{"n_layer": 16, "head_dim": 64, "rope_fraction": 0.5, "attn_scale": 0.125, "lr": 0.0139, "warmup_steps": 200, "steps": 3949, "dataset": "wikipedia_en"}
Each number is 128 + 24 x the weight over its row's rms, rounded and kept within 0 to 255. Layers, rows and columns count from 0. The size above them is the row's rms in percent of the matrix's.

# layer 9 MLP up, 1280x320, rms 0.129, rows 173-257, columns 0-79
size [ 91 103 105  85 110 111 107 107 122  80  97  94 107 109  99 108 100 104 108  98 100  99  78  83 103 111 103  82  89 102 108 105  98  85 100 100  98  90  98  99  95 102  85  86 101  94 106 102 101 102 101 100 108  96 119 103 105  97  95 103  99 111 106 102  99  94 103 102 108  79 105  81 107  94 105 106 107 104 101 123 108  98 106 108  91]
[[152 178 141 171 149 140 136 139 103 155  94 121 131 145 148 150  73 128  71 102 127 136 152  76 132 112  93 146  79 104 131 152 166 143 109 151 126 120 147 114 135 125 158  99 119 138 159 107 144 154 127 187 126 160 120 127 110 164 132 174 154 101 118 134 138  95 182 117 137 101 113 168 157 144 122  97 105 133 122 140]
 [120 153 159 114  59 173 116 116 156 162 141  95 105 156 148 142 115 118 121 109 164 126 110 127 138  95 153  89 103  85 168 136 119  98 141 114 128 146 148 133 148 117 116 132 112 151  97 137 107  90 149 123 123 124 153 185 115 153 115 131 150 159 141 167 114 106 142 126 142 113 138  62 123 156 103 127 104 108 146 148]
 [128 181 114  97 125 131 112 129 135 150 120 138 116 117 156 147 131 125  89 116  91 129 102 130 139 139 100 139 129  57 140 162 102 117 138 121 116 137 116 127  70 126 156 101 122  95 147 121 124 147 148 157 127  99 114 146 117 108 150 149 121 112  83 138 137 110  94  91 130  98 121 147 109 116 150 128 152 161 121 111]
 [157  95 114 127 108 124 127  72 141 134  79 150  99  82 125 122 111 149 135 103 125 143 136 128 142  94 127 111 133 114 119  95  90 170 119 127 125 141 166 126 120 164 108 142 148 126 137 114  92 144 105  68 154  91 130 140 145  98 134 162 136 104 166 118  90 137 142 136  92 107  67  95 100 145 144 128 100 144 150 136]
 [127 124 167 115  91 174 187 133 137 126 160 144 116 156 144 126 126 124  77 109 133 135 132 178 110 146 119 139 127 141 126 125 123 132 138  67 134  95 115 149 130 107 121  91 133 142 126 122 126 145 123  93 168 112 125 133 137 136 127 146 152 112  83  94 140  46 166 124 139 144 147 130 154 144 135 157 114 131 185 129]
 [129 148 142  80 132 160 176 104 159 116 148 126 102 124 131 138 118 124 130 111 159 125 154 146 160 156 104 147 132  85 117 122 131 168 109 112 153 167 101 154 104 111 149 150  99 116 144 160 139 113 131 154 156  75 151 125  72 142 133  98 113 124 151 209 143 134 157 125 133 147  99 105 170 147 170 194 141 138 120 136]
 [113 112 114 153 123  97 169 105 150 124 124 158 140  77 183 159 116  82 132 125 133 117 110 115 138 157 115 102 125 103 163 140  80 116 125 115 130 135  92 167 126 130 123 135 147 113 121 115  72 143 137 179 107  86 131 134 154 141  87 130 138 101 136 130  99 160 113 130  93 136 108 127 139 132 149 134 138 167 151 150]
 [162 121 163 101 132 159 128 107 146 112 100 137 116 132 109 148 162 103 122 112 123 113 107 115 140 219 166 190 152 151  71 153 126 143 152 134 174 133 140 141 149 100 112  93 135 121 146 136  86 139 132 139 154 105 121 143 117 109 153 118 112 141 134 109 116 130 113 127 153 124 150 182 144 103 145 107 115 131 132 119]
 [174  90 133  90 112 136 128 119 118 133 152 115 174 150 111 128 158 145 121 145 138 144 128 152 112 125 112 181 119 104 106 112 124 146 130 122 127 132  87 152 135 130  97  88  91 147 162 153 104 149 153 101 148 116 115 122  99 169 162 122 102 138 115 159 112  67 119 103 167  71 126 157 129 140 130 117  48 113 123 165]
 [121 103 119  72 103 139 129  94 131 108  94  92 166 126 105 124 159 139 146 101 131 102 120 150 104 136 152 180 142 123 126 167 121  83 155 139 168 144  89 109 128 126  99 117 135 124 149  86 129 108 111 111 144 156 133 113 167 149  98 121 123 148  68 109 141  97 109 118 151 122 159 105 104 118 126  97 129 135 132 166]
 [110 163 143 152 133  94 159 136 152 119 122  96 136 121 137 101  87 154 103 176 129 109 150 106  99 112 141 136  98 137 110 164 108 117 126 135 110  93 127 126  87 122 149 117 101  99 129 144 121 115 166 129 105  98 126 106  92 151 135 153 143 135  89 126 129 116 149 172 105 122 117 163 107 131 189 142 120 135 124 103]
 [110 170 105 136 121 125 123 124 142 118 179 162  74 140 110 138 106 128 112  89 101 118 102 128 174  92 106 112 120 110 101 108 119 136 115 110 115 115 135 104 166 163 122 119 117  91 113 110 162 133 108 121 113  94 155 136 142 122 121  85 162 146 128  94  75  90 101  99 156 156 104 142  84 137 165 118 172 119 100 124]
 [125 112  88 101  94 125  85 148 144 112 114 162 117 135 152 143 107 122 108 133 131 132 179 162 136 128 138 142 149 191 143 135 125 122 162 140 131 116 156 125 134 146 115 176 140 130 111 113 121 117 148 144 146 139  89 137 120 131 115 145 125 161 141 145 132 109 117 129 141 137  72 140 135 141  96 155 168 132 117 104]
 [ 89 130 127  97 122 153 153 110 126 113 142 120 165 129 160 116 135 141 146  87  92  69 169 128 143  76 109 155 150 138 123 116 146  97 162  84 142 136 123 161 143 129 144 146 129 154  79 106  89 107 109 129 115 170  90  98 133 138 110 142 176 111 110 159  94 160 145 130 112 101 124 126 123 105 138 135 162 143 108 162]
 [130 169 130  98 131 143 132  63 131 129 125 101 120 140 142 107 123 114 132  84 137  96 131 110 163 132 151 167 137  90 149 131 113 138 155 147 140 127 125 134 139 134 168 140 154 108 123 149 121 134 167 114 147 121 121 125 126 106 149  95 125  89 166 114 125 143 138 152 120 145 151 141 159 106 129 125 157 146 140 122]
 [138 103 149 106 114 123 146 129 168  83 110  99 118 141 120 116 168 110  74 152 125 132 137 117 169 131 116 177 176 102 160 132 123 118 144 122 138 174  88 119  56 150 131 150 128 156 145  78 113  89 138  97  87 129 161  72 102 144 142 111 143 101 103 137 113 109 130 110 151 135  96 130 207 114 136 157 151  90 195 138]
 [110  72 107 146 158 198  63 119 146 125 114 105 151 142 136 128 146 129  89  80 111  85  98 109 128  99 123 137 112 155 107 117 135 145 124 108 145  86 155 158 143 103 152 127 127 125 138 147 128 203 137 141 142 129 129  98  94 112 124 151 120 106 136 125 132 103 109 127 135 162 148 107 156  93  90 100 135 120 153 137]
 [131 116 152 147 125 127 153 113  97 132 111 111  96 164  99 117 128 168 119 114 119 160 151 150  96 149 170 109 139 190 136  93 111  94 149 158 119 129 163 185 172 128 134 130 137  95 104 144 134 105 108 131  98  93 120 107 107 120 132 124 104 118 109 121 114 181 118 148 171  94 117 112  89 144 165 132 165 112 151 139]
 [152 118 137 155  68 120 119 112  95 166 130 149 107 104 117 161 170 125 124 162 124 127 156  85 131 136 137 114 138 122 131 182  91 145 119 105 122  55  81 124 128 133 124 128 112 102 143 127 130 183 159 126 154 130 167 152 152 138 115 105 102 115  90 111 114 163 118 120 128  98 133 131 105 129 112 127 105 101  77 164]
 [146 160  98 110 159 145 160 144 174 168 137 108  78 139 142 146 139 148 133 140 131  71 149  88 112  83 121 115 158 129  76 149 141 106 109 129  95 103 108 136 131 134 102  72 146  77 157 126 161 165 126 111 177 101 137  91 117 122 110 138 130 126 114 144 120 111 118 155 145 133 108 155 131  91 141 100 166 152 111  93]
 [139 144 134 144 108 167 122 118  97 135  94 119 147 149 122 129 110 125 163  87 114 137 114 123 128 159 132  97 135 121 132 149 117 122 144 119 141 127 126 126 149 168 125 120 164 106 130 172 168 123  85 155 144 121 146 145 159 162 113 121 129 112 155 167 159 142 164 135  65 109 139 130 120 149 161 111 116 121  71 137]
 [104 132 121 148  95 100 110 133 133 126 121 140 107 107 110 128 144 132 130 137 144 131  85 130 146 119 127 180  92 153  85 144 135 145 115 150 124 143  99 136 161  83  92 113 129 171 136 147  69 123 169 120 127  77 143 171 112 161 152 165 126 126 117 162  80 115 136 111  83 106 129 118 155 119 152 115 138 126  99 162]
 [107 112 124 169  97 155 148 152 114 126 134 105 121  95 167 142 214 135 151 107 144 123 163 149 115 118 119 104  96 133 139 135 154 167 104 135 131 102 148 106 132 136 143 116 160  97 133 137 128 143 102 189 106 134 101 122 160 144  97 131 160 125 150 112 124 139 114 119  82 119 110 187 114 127 147 142 137 125 103 111]
 [132 139 163 117 189 114 112 137 148 123 149 131 126 115 119 125 122 149 118  86 130 170  95 128 147 107 114 197 155 132 157 114 139 136 138 134 128  95 146 148 126 145 124  97 112 144 109 143 159 133 159 166 159 153 209 144 118 149 102 196 105 113 124 134 165 153 167 122 148 156 144 136 127 141 125 144 120 153 123 101]
 [163 106 147 117 147 129 115 131 136 145 159 152 114 153 143 129  75 136 166 142 103 110 151 107 122 115 156 140 171 103 109 115 110 118 154 166 113 131 101 118 100 132 114 155 139 126 108 184 103 106  97 142 119 134 115 118 153 130 165 113 128  67 131 138 104 116 137 136 174 123 150 140 153 128 124 121 168 102 143 134]
 [135 118 129  97  99 175 147 152 129 106 132 156  84 166 136 138 107  74 135 125 133 125  72 184 111 125 115 150 119 129 113 125 126 131 107 140 132 152 148 120 102 138 125 104 105 130 120 109 148 113 162 134 119  95 130 122  93 169 158 160 159 149 132 107 109 129  77 116 159 121  99 135 145 122 125 116 173 144  93 127]
 [116 156 119 114 122 151 134 143  85 126 149 136 100 105 123 109 100 162 170 125 103 139 158 123 173 133 115 134 121 131 168  82 132 100  79 100 124 140 122 133 144 112 134 170 152 114 154 109 134 124 127 143 121 128 144 108 140 135 135 125 104 121 115 170 129 134 113 137 139 145 107 159 128 127 145 134 125 120 141 110]
 [100 143  80 106 108 135 108 137 117 112  90 128 136 139  82  99 135 137 157 106 162 133  92 148 133 144 168 133 146 158 137 126 142  99 140 133 132 135 122 128 120 133 160 115 137 126 121 116 178 119 136 148 146 164 142 157 129 162 160 119 174 157 177 128 140 189 143 103 170 126 134 142 118 126 146 147 124 184 130 154]
 [133 104 160 168 146 193 151 142 114 137  86 103 136 113 115 137 133 140 207  79 117 140 128 110 141 123 123 108 128 115  94 161  82  80  58 142 108 126  84 106 180 113  89 100 145 124 137 152 128  75 130 142 131 140 120 155 121 111 123 144 120  89 124 131 162 153 132 145 154 174 156 133 107 144 110 165 116 125 105 127]
 [ 90 124 126 114  91 150 152 105 127 160 131  89  84 155 112 160 151 158 134 151  89 164 141 121 139 102 120 102 104 124 150 180 152 177  95 141 138 127 120 154 134 142 123 126  91  96 178 110 163 154 106 116 110 138 103 159 145 143 144 121 109 145 142 108 133 140 143 149 139 117 175 122 125 151 100 147 145 108 143 182]
 [115 101 149 122 151 121  98 126 141 131 111 121 139  99 104 136  85 137 165 135 119 122 147 122 110 112 115 139 130 153 137 106 118 125 173 122 151 136  99 118  92  95 118 173 132 149 117  88 125 140 112 131 140 138 123 117 114 156 101 178 143 130 134 133 134 114 164 117 151 146 118 105  86 147 114 155 157 123 120 130]
 [111 143 143 116 115 153  96  98 137 129 111 108 192 149 116 109 134 109 146 122 121 113  95 114 130 106  79 203 182 143 130 134 132 139 140 134 210 131 108 126 143 150 123 127 121 147 129 119  91 148 131 139 105 159 131 104 157 124 111 114 169 119 159 150 166 132 116  87 125 110  82 111 112 136 135 135 150 167 122 120]
 [177 130 107 118 123  94 145 178 121 120 135 157 112 131 135 129 146 123 125 144 178 113 133 110 146 135 120 105 149 122 175 176 183 134 137  95 121  82 132 109 141 114 125 155 168 136 162 124 114  98 186 125 131 103 133  77 103 179 135 160 179  87 108  99 150 151 138 122 113 133 117 111 121 147 104 131 116 169 150 132]
 [ 90  84 176 141 133 111 129 153 156 162 158 116 123 136 118 130 103 156 106  94 132 135 136  93 122 167 107 114 139 149 133 120 122 145 128 112 121 117 173 154 189 143 139  87 148 177 126 167 102 131 150 145 133 123 113 138 138 131 163 129  97 122  52 136 138 166 136 140 163 116 138 173 129 129 144 113 130 133 114 144]
 [153 140 119 115  79 161 140 137 126 133 152 133 160 151 129  94  73 168 107  93 179 104 116 109 104 125 158 109 161 119 137 103 149 172 171 113 154 129 119 143  89 118 138 125 170 137 117 138 102 107 108 116 147 125 134 124 147 134 149 156 106 112 132 172 131  85 125 132 118 164 123 144 116 146 112 109 138 167 123 130]
 [117  98 111 163 142 112 144 109  95 124 101 113 109 123 143 118 108 152 117 128 100 128 138  90 164  88 132 150 123  98 151 135 113 105 135 130 123 109 104 142 118 111 115  92 115  88 111 133 136 130 141 134 120 159 170 122 124  69 119 111 106 175 118 128 145 144 167 137 152  95 109 156 122 107 177  87 187 148 128 122]
 [155 102 115 132 141 160 136 111 107 128 104 118 132 153 162  98 106 124 150 102 124 145 152 181  79 124 122 136 123 121 216 124 171 120 170 164 155 125 145  91 134 141 102 128 116 135 134 131 142 110 151 139 161 137 147 141 112 162 108 118 183 102 183 112 144 169 122 122 103 115 148 145 138 118 127 113 156 125 121 151]
 [111 118 105  98 117 138 121  81 110 195  85 124 144 174 113 155  74 131 108 139 150 144 144 106 114  98 100 136 115 179 161 160 149 129 117 173 108 155 158 170  94 149 103 122 117 158 140 128 174 178  95 135 149 130 162 138 139 127  97 114 108 115  98 134 119 121 127 140 137 147 130 127 143  96  97  99 165 143 165 134]
 [ 83 161 126 125 145 115 127 173 115 128 164 155 137 120 136 171  87 127 137 200 124 187 113 113 141 124 122 111 106 142 121 134  92 132 141 123 133 144 129 188  80  93 149 157 119 102  94 146  99 136 121 143 126 147 172 141 102  99 122  94 112 148 107 137 118 124 153 140 162 143 169 132 162 108  91 134 148 142 117 136]
 [146 133 148 127 103 171 106 100 173 155 114  95  80 146 126 131 120 119 193 135 101 141 107 136 127  96 163 154 116 121 168 148 155 155 161 107 134 142 155 126 137  93 125 142 155 137 111 125  90 162 110 148 104 118 114 143 133 114 128 102  79 121 133 153 133 129 155 123 148 139 122  68 111 135 164 131 115 136 125 138]
 [141 108 116 110 119 135 167 135 109 124 134  95 139 110 139 145 122 139 134 129 130 159 120  83  77  96 143 160  84 104 129 129 105 105 104 109 142 140 126 118 114 136  95 137 146 142 149 122 124 152 114 110 126 152  90 151 145  74 125 108 129 146  90 156 124 103 103 139 126 158  99  73 141 144 114 122 163 129 136  98]
 [146 126 143 109  84  84 157 151 112 101 141 109 160 161 106 129 168 142 154 147  72 135 132 120 131 139 163 147 122  60 146 134  86 133 140 152 151 179 133 143 135 134 112 160 132 142  88 163 139 151 153 146 140 136 113 111 142 100 134 159 100 164 125 173 171 122 114 116 149 115 128 189 111 131 120 163 133 138 104 113]
 [112 126  90 117 127 156 130 114 132 143 105 140  92 109 106 139 116  95 105 127 111 129 163 122 128 186 177 126 119 105 132 120 111 121 104 111 112 128 123 156 158 145 149  96 119 168 150 149 120 114 133 106 146 140 128 123 145 120  77 145 111 128 174 149 137 131 130 125 160  99 120 141  86 150 134 102 128 142 113 146]
 [117 111 120 144 155 147 102  96 140 139 134 179 137  93 129 152 151 135 171  96  78 132 103 122 136 124 132 149 120 145 161 124 162 178 128 114 156 120 135 126 160 158 127 116 131 140 172 142 109 148 150 155 140 136 152 120 105 103  94 120  92 108 107  84 139  84 151 129 129 113 109  93  74 121 149 112  94 164 132  94]
 [137 131 145 133 167  99 141 121 133 181 128  96 132  90 175 118 158  99 101 140  75 111 142 162 108 144 143 101 109 147 115 162 125 102 126 173 147 147 106 166 150 124 115 130 134 173 180 135 111 122 100 123  83 111 103 138 125 129 125 139 108 141 136 102  76 147 117 130 113 120  53 104 158 127 110 143 119 167 131 159]
 [134 110 149 121 136 127 140 159 146 146 156 137 129 165 112 111  87 125 107 157 126 132 122  78 126 152 140 113  72 155 126 130 168  96 143 130 113 144 100 114 128  97 113  99 138 147 163 161 143 180  95 152 132 134 130 147 131  87 117 151 126 117 113 141 123 111  98 100 129  82 132 117 150 123 151 135 145 129 166 129]
 [129 201 132 151 107 126 125 144  89 141 147 143 160 107 146 120 129 129 130 121 141 151 119 112 133 153 146 151 130 146 170 141 137 172 130 110  88 100 141 133 142 102  73  78 158  68 129 114  99 159 172  96 116 106 153 131  97  94 123 124 130 155 110 139 103 150 136 115  76 121 158 113 118 139 176  90 162 151 112 130]
 [ 95 135 151 111 148 146 154 109 137 128 109  78 100 159 106 144 107 154 110 151 135 102 119  85 157  78 113  96 118 132 101 154 100  95 126 126 102 139  96 130 133  98 107 160 131  81 170 122 167 155 119 162  94 180 140 126 150 125 111 106 132 167 102 138 113 107 122 125 116 109 127  97 170 131  94  89 173 129 159 153]
 [118 103 107 127 113 133 144 122 126 109 133 134  84 166 146 105 112 122 128 140 123 119 111 150 100 103 147 127 118 138 191 134 132 165 115 117 103 132 127 116 158 111 147 132 120 125  98 116 122 103  66  91 106 158  96 192 151 117 150 143 122 147 125 119 131 117 139 132 131  99 147 124 151 131 152 117 150 118 100 153]
 [133  93 135 103 162 118 140 158 140 163 107 136 112 148 122 140 115 150 132 129 156 169 139 100 134 124 144  99 136 114 109 114  78 109 151 157  79 105 156 119 140 111 165 124 151 165 142 134 141 145 149 147 131 137 111 159 138 139 140 114 153  97 139 136 141 134 138 135 148 127 128 123 134 140 144 155 100 151 113 151]
 [128 136 127 103 102 156 105 102 150 146 125 138 111 119 105 135 120 113 139 160  92 120 175 125  82 171 138  99 107 145 131 165  81 130 150 145 161 107 159 119  92 125 119 135 122 123 131 136 121  94 132 119 113 112 113 148 138 144 150 163 138 110 138 105 108 109 131 120 122 139 160  87 165 148 122  61 135 115 159 143]
 [165 118 138 124 120 137 118 132 136 197 127  85 132 166 144 100 146 159  88  95 138 128 114 104  65  75 150 102 150 146 127 128 126 113 129 127 165 132 139  97 133 149 141 126 145 132 157 125 156 130 134  95 125 167 137 120 140 148 106 133 120 115 146 131  93 142 160 141 126 119 123 115 137 145 152 189 154 135 131 162]
 [163 131 149 102 149  91 126 108  88 150 154 145 131 108 103 101 193  99 147 127  85 114 142  96 165 124 107 119  83 134 106 128 123 141 153 140 128  86 130 103 128 109 157 114 101 168 164 126 111 156 112 150 155 124 125 127 101 156 110 128  94  98 136 118 110 133 135  93 185 118 129 120 114 123  90 105 174 151 104 110]
 [126  98 137 134 160  86 135 130 173 120 143 139 146 143  79  95 113  98 120 119 139 115 134  93 129 171 111 152 109 119 133 143  99 116 119  96  93 134 130 110 168 155 119 101 191 117 178  85 103 108 134 163 100 116 132 119 116 157 106 133 131 135 103 140 147 156 150 125  94 149 116  89 154 124 169 125 148 150 123  83]
 [131 127 117 157 154 155 135 137 147 133 134 119 143 108  94  96  90 137 161 127 153 130  99 115 121 134 143 162 117  87 196 165 132 153 151 175 140 156 152 118 141  95 105 105 107 129 130 120 150  93 133  68 117 143  97 149 152 114 122 109 153 166 129 106 136 177  98 156  93  87 110 148 157 116 143 125 100 136 103 161]
 [139 128 133 157  84 141 139 153 117 110 237 156  92 128 132 143 140  71 162 144 124 112  94 140 143 176 159 136 160 146 135 147 154  97  99 109 146 156 114 137 120 124 120 156 149 168 151 119 114 109 155 107 131 150 137 108 125 140 122 135 135 138 117 157 113 100 111  98 140 127  92 113 121 119 123  90 111 105 140 127]
 [131 114 162 117 162 119  91 124  98 148 127  88  96 113 127 136 142 143 138 144 122 156 124 154 156 116  95 124 116 161 117  85 132 134 130 167 144 146 134  91 157 132 102  97 135 123 123  85 130 130 127 106 138 133  94 155 153 112 107 131 120 124  81 131 141 149 175  52 111 120 144 121  89 137 131 116 129 125 164 125]
 [ 96 180 159 175  88  97  95 149  86 131 124 169 159 137  49 131 102 104 131  57 109  89  89 107 161 122  78  99 137 109  87 127 104 136 136 101 149  99 126 143 109 142 107 151  97 167 128 106 133 100 142 153 136 119 140 103 104 112  99 116 127 121 127 178  94 121 142 109 139 141 127 116 143 134 140 154 156 135 125 168]
 [126 109 123 123 145 138 136 121  72 103 124 116 163 146 126 124 125 151 140 112  79 117 115  95 145 182 100  85 113 140 120 120 131 134 101 155 134 102 125 143 100 150 164  92 127  97 157  90 108 146  99 149 144 154 132 149 103 148 118 112 152 169 149 136 136 111 134 142 148 143 111 149 137 153 126 104 193 210 131 103]
 [160 117 142 119 132 137 133  97 128 146 132 118 106 131 134 111 115 130  95 110 121 166 137 155 164 116 109 113 124  97 138 108 114 145 114 109 120 148  89 137 158  78 106 113 127 172 116 148  84 155 122 141 132 112 161 115 129 174 133 113 186 117 136 125 126 121  79 144 138 144 127 145 135 128 136 131 130 135 156 106]
 [102 114 121 122 128 116 123 149 132 123  97  91 144 138 177 149  85 103  98  89 158 148 130 132 147  93 122  79 119 155 142 138 103 119 141 130 153 111 183 134 112 119 138 117 141 147 161  84 174 170 137 144 101 118 120 112 167 117 111 130  75 143 145 119 171 117 104 158  88 102 117 141 126 124 149 105 149 102 136 145]
 [133 106 127 129 125 109 114 139 147 106 132 112 150 137 106 110 117 120 162 163  92 167 142 126  69 126 113 105 141  88 157 101  66 145 145 126  87 131 109 148 126 151 118  87 130  99 115 138 124 100 134 119 170 135 141 125  96 173 141 135 124 172 112 100 160 120  93 111 125  96 141 131 143 116 106 123  83 143 175 115]
 [135  93 110 134 148 138 116 147 120 117  93 142 112  93  65 121 119 123 132 106 158 126 135  86 151 108 121 136 140 132 123 146 183 172 165 137 169 129 131 120 101  97 143 128 114 139 121 114 139 117 106 169 115 158 146 120 161 146 112  96 131 120 138 142 117 128 112 125 160 120  94 160 147 150 107 147 123 146 119 189]
 [138 161 124 168 143 148 151 127 124 163  95 122 131 113 166 112 133 148 124 121 106 161 105 171 209 126 114 120 122 105 124 142 151 132 163 137  48 123 132 151 128 146 134 118 108 133 123 125 127 179 116 121 142  83 120 137  98 131 129  92 121 129 140 140 120 180 135 133 138 190 152 124 120 158 135 124 154 126 122 147]
 [160 180 124  90 130  94 110 158 116 182 164 127 106 131 125 151 118 123 136 160 155 116 144 167  88 132  89 103 112 110 118 111 103 132  88 131 157 140 154 132 108  91 139 154 134 133 113 102 100 123 152 123 123 100 142 203 125  83 151  99 102 131 103 138 151 108 105 149 165 112 103 148 190 112 122 101 202 142 136 132]
 [109 145 153 129 170 147 111  98 125 176 145 122 106 142 148 141 138 138 155 127 136 122 123 152 127 183 111 140 134  96  71 150 127 139 158  86 111  59 148 128 126 127  87 125 139 138 174 110 125 122 131  91 139 124 130 116  73 147 102 117 126 140  65 108 152 102 127 139 118 147  72 158 147 110 129 154 124 111 117 132]
 [180  64 133 118 145 117 160 145 106 121 132 114 140 117 106 131 128 132 142 162 139 120 109 106 110 124 114 173 132 124 134 124  63 116 178 164 158 160 145 135 121 104  91 174 117  91 117 107  93 147  74 104 153 139 157  99 124 108 158 105 141 178 149 134  99 110 115 113 143 136 145 146 112 120  98 110 111 143 157 122]
 [144  88 136 153 144 164 122 124 157 137 120 164 123 124 144 139  94 127 132 125 126 135 151  60 166 160 163 103 113 107 125 135 132 125 118 108 129 159  77  95 128 121 118 145 139  96 148 135 151 136 150 148 101 103 179 114 127 173  98 135  97 152 129 149 103 129 129 136 151 127 136 127 114 117 147 106 182  98 124 126]
 [123 150 105 121 106 140 123 138 123 168 122 106 148 133 123 121 101 104 148 127 149 174 121 116 118 110 127 153 102 136 139 129 164 119 116 120 176 149 146 118 108 119 124 180 109 183 131 168  81 142 149 117 144 105 142 136 132 121 122 142 137 108 128 142 121 122 118  87 129 111 126  79 135 104 138 119 109 100 174 147]
 [155  71 139 104 156 125 145 127 148 156 129 171 113 170 167 115 104 110  93 100 102 138 133 171 117 125 164 120 166 113 134 122 126  87 134 123 139 135 130 130  82 160 126 161 188 130 109 162 107 127 109 125 119  78 126 164 152 149 136 136 119 183 134  84 100  81 113 110 117  89 118 154 107 109 161  91  72 176 108 126]
 [145 122 126 158  95 126 101 131  88 155 117 109 157 139 109 125 109 122  96  96 156 125 152 111 126 142 134 106 122 137 159 172 137 127 131 105 123 173 160 142 117 152 143 142 108 161 120 166 131  95 160 122 151 120 148 134 160 133  63  93 117 136 111 103 131 125 107 123 124 124 136 169 124  95 123 110  97 119 117 137]
 [152 151 154 131 124 151 106 125 163 115 119 153 132 169 122 148 141 123 102 112 155 120 100 112 103 120 146 137 112 119 123  92  96 126 110 158 121 177 143  97 160 154 145  94 100  90 111 157 141 114 104 110 137  92 130 119  86 137 107 168  86  98 103 180 131 154 137 141 131 123 115 140 133 114 183 162  98 168 153 114]
 [119 110 168 129 108 117  94 121 133 133  99 179 143 161 125 159 129 103 165 180 153  71 168 152 113 150 150 175 143 111  55 154 106 113 122  95 164 118 143 130 125  98 106 102 169 116 156 115 107 136  91 157 104 145 138 107 100 106 125 137 169 156 103 125  92 145 125 124 127 153 106 150 106 144 143 108 116 130 123 126]
 [138 122 116 129  88 126  84 150 108 148 168 141 130 126 143 115 117 126 114 151 108 146  81 160 138 104 138 122 107 132 147 168 200  85 117 147 152 139 131 135 130 125 100 122 111 133 173 111 119 182  82 154 144 133 122 125 113 141 115 114 143 117 149 109 162 151 111 176 128 117 130 118  80 159  84 151 173 114  94 121]
 [121  92 132 119 131 129 129 111 156 165 100 149 138  80 133 133 158 116  84 137 175 133 124 130 122 163  96 136 167 129 158 116 157 124 150 110 117 129 105 156 167 125 133 152 109  88 104 134 132 110  95 183 170 134 130 167 140 137 107 131  81 100 104 141 153 133 125 142 111 134 141 107 109 149 117 102 162 126 138 121]
 [108 128 119 117 136 168  98 150 125 129 131 148 129 121 169  58 183 154 126 112 108  96 121 137  88 149 119 170 143 117 115 135  95 169 147 126  81 165 130 145 139 139 100 133 152 167 102 134 140 151 142 123 152 124 151  84 100 128 145 140 124 100 151 149 151 140 147 109 125 127 160 153 131 121 165 103 149  68 149 147]
 [ 94 136 139 134 109 147 138 102 141 149 138 147 139 101 136 145 122 117 135 131 103 108 134 106 133 135 131 164 153 154 127 124 124 139  84 156 161 163 138 130 118 119  82 124 107 116 147 128 132 125 165 134 141 110  84 118 185 106 120 124 147 155 177 178 186 124 109 142 136 120 154 152 137 147 184 135 139  75  99 135]
 [142 175 133 162 136 136 112 144 152 115 135 170 116 155 132 138 138  96 116 173 126 113 128  86 103 114 167 139 135 147 139 106 122 113 129 111 130 115 119 108  76  91  99 145 136 126 158 107 107 145 113 112  73 152 123 102 173 123 151 154 136 155 101 128 159 141  92 139 108 150 153 167  73 130 160 191 135 142 155 122]
 [169  93 121 136 123 141 122 113 108 119  93 138 130 110 117 118 111 130 105 119 134  89 101 128  85  75  98 141 104 117 118  65  98 113 164 139 135  90 129 100 146 100 127 162 121 114 121 153 143 148 127 135 155 128 127 111  95 109 163 105 152 147 141 152 155 109 155  86 157 168 136 112 135 129 153 152 135 167  90 112]
 [154 136 135 180 113 121  96 151 144 161 114  78 146 105 123 150 122 112  95 130  98 119 125 146  85 109  93 120 135  94 109 117 125 131 103 142 126 138 162 123 154 147 134 100 115 162 151 129 123  59 108 174  98 130 128 168  95 140 112 149 124 133  94 113 119 137 147 160  85 116 110 145 137 178 145 139 143 112 135 160]
 [142 101 123  99 114 128 113 133 104 114 118 110 131 158  96 167 120 179 106 130 156 122 119 168 147 121  76  96 139 115 179 112  93 170 146  69 127 140 136 121 136 150 132 176 114 158 124  83 153 120 144 104 153 123 123 164 121 116 122 132 110 118 157 129 152 135 159 107 129 116 134 141 141  81 140 114 119 107 110 131]
 [ 81 122  91 114 155 153 149  96 139 130 115  90 149 168 113 125 142  98 147  50 100 107  99 168 186 117 105 147 119 151  85 130 140 110 139 158 132 105 149 112 142 114 139 130 133 142 141 116 126 112 120  69 157 118 146 115 117 116 113 151 118 143 138 104 122  70 134 100 138 145 165 113 179  95 111 111 147 113 143 112]
 [112  93 135 104 163 158 132 140 100 128 130 163 127 123 152 158  97 123 121 168 159 150 100 109 134 147 157 143 153 130 106 153 124 115 123 133 158 161 133 105 187 193  94 157 123 143 124 136  82 169 143  98 136 156 124 138 160 121 102  91  99 110 128 125 153 102 173 151 137 148 112 113 130 141 150  95 131 154 118 142]
 [134  99 172 135 107  94 126 143 109 156  97 131 121 135 150 134 112 117 113  95 141 128 139 155  86 131 128 113 139 110 137 100 121 137 153 129  89  77  73 126 128 156 147 163 118  90  97 135 160 142 147 111 165 134 136 113 140 146 139 160  83 108  85 150 106 134 149 110 135 115 138 115 149 114 121 136 115 127 182 153]
 [122  62 114 148 128  96 141 128 117 183 156 100 143 114  97 112 129 125 149 164  88 132 141 129 118 140 109 117 141 146 137 153 165  75 156 109 134 119 160 136 108 109 102 118 134 111 126 137 135 123 131 115 109  89 112 133  92 116 107 117 119 119 140 146 111 137 112 145 140 142 154 159 113 135 124 117 184 117 130 101]]